Weights of a small transformer language model: tied embeddings, a variant of SOAP for these matrices.
Each number is 128 + 32 x the weight over its row's rms, rounded and kept within 0 to 255. Layers, rows and columns count from 0. Numbers have three digits each. The size before them is the row's rms in percent of the matrix's.

# layer 8 MLP down (transposed), 256x64, rms 0.232, rows 179-228, columns 0-63
085:192142101108143132108167097120078133158127128192087113075144095179126080153121147094133137128156102167161093101133111126081111093171111134143096138178087124111146073070095136119127148030118137
098:211144157113079149164157109151157096101124193075120097087107092147087154180077134122146141089091193115113096157156111112127176096121181125132131110150154085174082090137125119159137155156109125
094:102106194166156157113132132101072087072075141108097114138170155158109116116152168058151155114137165161134103139151129166092166155172142115095121074113117159105093113151202186121115140132122076
109:146134165140081120090123145095145083212083159155127051161078156187124127166109105079152086134138123116065130127149140102113137155153131179102117141163154153123167086113132140072173112101141162
121:080112070122130142111158147081089134116161088090148174067081132144111097165137120114094153125134143110150108136182110142104115081145125127109137109140171072104146143132141058082220155180090150
107:167206095079119106100111124138141155184113120106106136127127135108157121168075180085169120097103138144091082117082128076118180136114143132146115170111202148131122142076119144049081149150117113
135:108135106163116103154172112150136125074164149102161137132099186130150108075135123109109152125077140163121131136156105136088096060075162121188102109162121171146145086207158089062138092117124084
086:139089102104111180063132101152089101176022152161126106121099108136140134132122102139118130143143155060165167112140130064104198102138139089113123116156154128166152121135107061125094144107161155
110:107123084185091159153132066145079081120141132085111081160139160139138101109172162134139115044102070121151153119147114081185159153132147118111065135147139176081104117117134128129119101060141152
078:087154133107108136212177094138094081143096138139108155108060113136166139107132156126091152108078117121163102083054158084160153151145136114112136128131174114055119055129121155112181140126140119
096:150127145127102129137161146155138098102141133152151099108158112148161068115101094080119130044099103101117123124087170160148127163079153146114105074116165198159173161181135191163145152156192129
115:145158143093144050208146116131088172130091129125142139094150098114092094139176121105139148070174175157185150077131155182082117140139131145091138101137085085177108113098160092145137158145154118
091:103143136114162056082165125137130206131085110153149176159150156172144122094135158102135131139058135178130104104095172173165125126093148170121086105151126202148179153114111109141162095151093141
112:131180136135142147087134141127121153140182141102114103107200135160097159114121114157083125053092101113104094097128144159110100074118124136134085093210098149121145076131151124080144111115152220
084:101100167113114065150091130184207077136075096142110106133099121133123127144155130086091146147096151146104151109069184139163147157160132160128166181150121164147160059088078147142129161100139111
105:107166140097121141139114157126134183136075101111123178124143143127074101142138137114120109135107042165150097107133149072146160183090216136167108076124158190146102146060133105122118141100096137
090:109168144117133131097151156110134164102125144136106103175193178144050179095120089128180100190086166154109126115188155059169124119129132064158116127154143139150090114143136147154094125100085149
146:145129131088136127141106163097139088044120135137127162094101100111134124072142160145155130167208063113145102152154094090116144164056154092156147119183149185104076114123177141132149132150092119
114:086196140122122132157107118102155143135067080076108167136091152142085131119163111189140103117099144103079139169164193126117152122119117169109155148130114091071138146148207138135123050158128118
074:111116136171125163170112124089173119143098113104121084043155136068089177119123172194157119145154130102168129137141084127104163089123101089089099094198070137142153165159117118100088118129124097
085:172076140099198147134154162179155179138129063093109207093099133168176173144123068154106123161123137074121107101122090151154110099158134110126116143106083092150138118105129142157097109174092130
103:148139116192137108124145105053139155131216129143107099105092168167170110143139109167112180168123137096187115138119174149120155107162092127157166159135163161111203076122126125073116094137116127
079:099092116171177121163073086142102094176127187117123151123104066119150173105137142137119141110137084168173112175153137155093154138181101207136122146097162139150136189127138174154174095120091128
089:191173158154125123092153147093135111123146132079128147136104105106110140153157122153118138179104144146154081205167137100102185098099101151099142106191119074088110190173170135186132164105152156
110:157140126122100153100111070151125140169201161129115142115163123153122089190164159167174155146157113066134078090144089157126112120160132154144125111092131123166091132166069221101131117160165142
123:092090099164105077132117176154116136113077132162105110131137126117133111080155094129156112120208134171145141153148080112141126142147186169162140159102073169104117223114088171158098113126146081
095:108153172091082136194147119119146131080135084087189122168138073115115111138109106080145155105123123150131079086113071191093171153140079133126133104086137113181139160111079106151115151179124084
085:144189141093139061095092138118137135117096106137135145125099118139191134146105075109194137219086042121126092135115185120109130133124107160128122117103178130141188117100115095132075105117111118
097:172126107142080096122119063084090102157164133138147142129093146138113116110162127090054071088123100180188122145193117135134093109133140084115100160129085200090101165123143110086138119163095119
100:213141127166100082032101138133126155135096120108141137127143129119134083097128127171110187115107133179150120085144106140124111135123126150099126153125151125126086120212151162093182185148079172
089:087121116104150044158108235136110079144101082185183087154145079135096169100137149128149144159124121108128132119134121119081116128132154093095116184116137112094192140115122096096141099140119092
091:033126119122137129074151093153107123091110125147140093136184152148156145106117127094075152149073117148101099120114132128130174135110186115121067163148152114107122097122034135084123096106060148
093:115203124115140143095128140082115102140173147094124134128158144136084135191089154160170068122142082108072107075131129147139099133174078183122113160130143083085092117104089145141141127205171139
109:107083123110152089116084098155132130129112175139145174121082162116158120089105107104051082102142183128137121136140104150162131120125191131107126192083085137153094170155127143183165097104066182
103:061090140115202094139135157111129113167117141124099094102113131153143106141098151127175148139091146108074118092112184129109134194134108159113148083118202078094169148140133196185145098118164143
124:112140113168138102135137147162125162138107114102194150171072094160121188123143086159096045149148179192136108167111126141143113110214125109150122151146091118106161120137107164119158128197140096
113:132132133124131176134141188111075142114113104143188107114100173146209116126127076099156101137122127168122179095153102091105189107120168078083135094154100162151109167049145167160113130130161112
094:086118200104104133112063136181164118188071138089133086148116117140108136128173143123131128151102095107119139134130165070142224139108102139120117170165167114104190118098166125133128069129141152
103:097132063163080107147090156140099127069121108061150154089152186110145076165149083120159125124085131136090157097101221076094083127138164145146120130101094149120132142120117142114167172135128114
110:156163130125129159120124213055120127111115104091093110193061175161112155146140107133124124168214092165122083172132171122132157137155132126093106132115116099087150115180147135162158146170109128
124:108104139139121127110165102095095074136073123166142169128126171163121107113172146102151097176094109068185078170170115147098164118158148143104074132128118185147138196127188133067132159148119110
118:116123095103127130075085126123132155159108146124108161121135095185109140141168069156155114147158126081099115061117180162158138130134154136122156072117162089191132104107107208123131199100107185
081:149155161093117126118078152121172120155097087124198116103193119076084145177162178157133162166161165134090075113111172095109101179098162141167142152135105130146145099094167120128068128159096126
123:130170170098181168101135141200136125090075121119156140126078127113147085126103143108145166063103145102094117130080137106148150040121096103144104138136070117137106110122132198192124117145145170
100:151116153108077106144125116120083096183104119132124141134164140103161105117139180114174115124065108167137130132172096104205157159080178101124100118110177079117167189119131135121121097169046148
099:090148168078092093102119151102113164110090142142143122129168118143083209083127146184114085108134074083110132099132148074116184127118129147092064071126141092167177161079115149110149115124110114
092:125082115107106080122104117068083086110080077135146187131104144095138184107110111121106063079142102183163079152146162148143130095118124131175130160062140141155093165112077135153181139128104134
119:111055161179191181150099129149132103169091144161139155119153120148087134080146135175121083147140145123158095149158121124125122139105170126154046203092128128120110156112110099133141051096101111
083:137124112160145153135170154141128181149093197034092175086078127103124134149162070098091135128080139181154162169160122094105101131131154165183147099123142160150121168120163137138180141109145135
124:059119138081118163147097130144106118163108120080141158142125162147159101119146153129045131115099158079062163132084141177123115112118149139119099077128145112042129127168164114155174153143141197
# layer 8 MLP up, 256x64, rms 0.267, rows 180-229, columns 0-63
082:151106117115099066135146170145109129089166195119158093102128138159164108135074097127121128091150114170177110198113150179123161126114103102085132140087099066154111147148212181141107125121118165
089:155133165170115128089160140147112132136129161124157127147077098127100208083124166148133167117125120134113126117199051087161173199159075100089125115131156111185085119113124095132117132109123192
114:143136122165174153045111077126135141154173176141139075100074163160198134100119103102129146138091128070093155127115108109097128182098089070139128103149120111186113193158131095137106130118114139
122:149117091111093133138148143165171152170117154131163115098127135142157088135057131077082010121154180150148165119155127155095109169123100173125149143125108169142095106170093106114122097098181143
109:147061194128072127110129120106114156090089118122153084139127091106109138118136105080084146136132115180172140113166111106093055093138180128138124146117100100116163158199109036160117134149125132
128:188120197197132078156127105096101178165113135125126154052156129144114120058187113100125111114163144111161099109143112098147111127126144108091156150101166097147093175141115179173094098131088137
093:150123119105102150122130128059112153085149106077148111127156122114144069186161214163127059125133133153122129126128088142132101123158182143148168086108161098132107080148118177128092158213123136
123:123104149087204111097067150113110157125118141152174181120158093133127127101090070135110112168100202092089063121153146151110088123121105135137172151097101083136150101099182149123167165171105121
124:179160118084098114111162172077067075091145147151120141161121108144137063157141111109190106153166074090163137154172104102128134085095132142152150146112148072094092148157125144123103094097062118
090:150103132045161164107107130101146116124163104148106116125157080174124100108137076125157107126128147058146151131090179174129104117125126099175129152089145048174121130085166162185062128117147138
098:105117190171177091083164148129101120174118127172156158144202181146128150121124133112124123058103167168118193121128186128089105107175178110128107130095162111135105133167132133166070103140152134
110:102145055141029158195123100125162153154161151124030119170154115145176119124134108131142108104122144110155114111158096098082067120117100194111127106117120113123120112125113152132082119093113103
107:134173123150116096176146104175199132129135109103094165156097113116112103123129108085150156101055115160213132123145167103122085172103132145114203127092150093154124111114129114111095127071079079
085:121143142096136122109156092185143185171118182122148135106141101134143122124055162113143121153146185079129111135166101129093134139134109167124069159119099198105050198148159100152085125157120097
097:151137141113077163066136118126084152174178144150138054113159123153218147137100059136123111103156183096070116062143105126134140141100144153122088157140127106143091105141118128123129153119131196
091:146119116210100099194125040145119159131123099158108093095114154079156143123152160127088144119129185164120146133110149116026068117173105141100128129146128107109136142145106092154154097127167133
173:155103165121131084105086154138162119069141135149130110074128105155155186123119119207143153182136124104142152161239115091141118160090132159093159140118155149153120107153161096120131122148055143
116:077074114093146143122148122120151095119138129138148109142126122119164137136105095134090163121075118122049128126173056176125096207144108069123110137139124087188137093108145123155133203088170158
065:172110091170150156081152134050095127120085104135111124073124184123170097117074127127145120166156136137156111142158165167135160155133167130075168071075115133083154167155124125174115064156141130
070:146097127116143145145139098114109123122189135169166106113114126162099127153122132170134097082151103130117132132135117195084157199120141134135095115171113093116072160027081116176127162184188098
098:082100151134149143098124159133112091133077133118126104138149167203174125110153126157144139130122141097137163112098074155062153154161094109062103088172121151110165113085163090122147158143223156
100:134086115127110132174129116184144135124104111123105083113119170082110091097141063081137137095109123100181110142113143086180127097130217141146155121147118064103154121184095137152098178173173169
081:194123133140143134106108109160174139183124140111088128121100132112096133148155171097138139131059080065094144119196072079118155172147124119126185072134136109108112109112144133184097163159169081
096:201141114146147116099098166136159141124098184106157108070081140109123126116073130167094160163177112113137133170041100145088111161127123181195133133118082118150086122139103140140126143165180096
125:124085112105089170136139129114141099080165110074067125104080170145128098079102094148148119160095128123142150121164152165113117141157159231117115118094112117108141059136149150048131142178147121
101:171062140138125101087083173084148102125129188158135127109077063155137175094099104137146126157126138126131150177174127054130108103156106107139135204115109087162157143187075126107143134139137122
101:080147129166224088152138151197158140120157169128110116121148099132068136107123163135140126135104153093146066183107100114163110140132127080141123137137108131079159077176147155137204084114129148
099:161109081155150111101159112141100141208153167133090163113152128161130139160088117165066052159138105125168093148126124122135133125092085091056113080112077160141066117168115159122095100127125106
089:051128111182139133171129050084140115161132145118150131101174112165155150084172119172107075110097147125167144100133115097055181119155127124126132213165115141153106092142114128159084123113136139
106:151110099129102183191156176122152139060148162106129068132144045090145108127122141197065144101103125100110105150183117134111139143122122168094121068125173112105117122102086149151084152107136149
102:188121184105101160117103145143147076143130084080088102155090120133171138154100146103172104182178124086153152077135106071094134107099130155125133077098168112168115177072102095145112151142123078
111:100082189157158102090140111145094091115152087112119114135146086173089138197061152129117189138148117130177156194112137113130129096160125178148099105154098116151064092191147136146109140134098105
095:157144148146174186046133111103206144098113108148077185118139089114117097123117124112120106119115122070099181155147161089115085126148124099197098071097121106077141120098094121139162124150146150
112:143124176096116172102115093126162145130146153105084116155121144130152093114160061132157127146132160162180147128196131125137150085153134165157167146157143129073139193085179153194113095056137168
104:115086108201125202110151115135097138141111110077116155093152208130104090114105147109054152125154172108096104113108086150127126113178175122083125149135153131127108157192090128157118155112120188
100:134129164118111103152184108151154186138112169078132108149153150136114135174071142117083109119148131121135097128200044158082137175137112122167114114134149136136119053111175085089178092093159134
098:120120097203131072126155116092107141088169117180116142081144085098118026113117153072096086120157147176139156151101118172134109143195133137129136145178092178110125124174120098137122129148136138
103:103130107118179145118116126135120110085158155101105131126161135189023133137084101131177106188169137102112113142142106098181118142139076153098133065108109183165105105145089119147070092143156147
095:108090155113124130060184139177105145155124184089137114133085150104101073120097096133060115085103119160101169152130107147176085132124122164221094142110154173118098136168138126095115125106130171
113:191118148170130049178090139129103142180099168104093082067099127145097092093175088128100108123163137124199118156118148191106075126156096108127160152138149153127144149183124141105158132136132110
109:184154098132140161118115145159114132118144133134143170110142099149035119107129109207135112097175090127149053197068105121120094166174120149136128182095094114149147114142137120078148131108175148
066:160148158175077181157141082112131159129165104103108166102122137075148179152146135099106132130113101139155134137145139110149115104187135124111210106089109203116134194133166090108069154134185121
116:117103145116116145069132088191116153177118112104111082155110149098147105070146109162126136154095155128180142104131148130094086177103158150192092068109183135153096156206142108073135166127132118
099:149137143108139099206191150143152167100138150135073132142132149153143143087114137082142111204142108105127158128070059109110088127123093119085140146182125133168115089132118197130093149083170165
125:176141133138154167178094117113171137166123145129079063137110119141144103113139034118144156124119189144114164134122147076119111146127126159129169132109101085098108101075121208184156107117170172
098:071116156173185128115129108151103112103165148128133161060170103104120087118137123121123120108119117090050092096131064111143092143173096103049141075167140089134148156154152170141080153140157133
119:189158128087117133182155111111187073106182142087133084093106146158149099131116092087132176150078136085138115120167116154102099156149085113128174175139101133094173133067113156142176168132164109
084:102159172173123099068165120151178128079075106110137124112142187072117095157175128164168161138082104177156124125124133075165157155116144134113130106144136180151128083116096121139034112120133105
120:151161075125110123111163082109166137122196113092071120097114201124152065117088063159082088140136185113135157065170128117118125124129133143156080144102150118141117112135079101149162151122106081
115:166120096137097079123147119153085126128058157116157127123139085127130134057122088089100135076101109177087108142166077166112181143131118118106136087104131182196093094151145140165088161138132187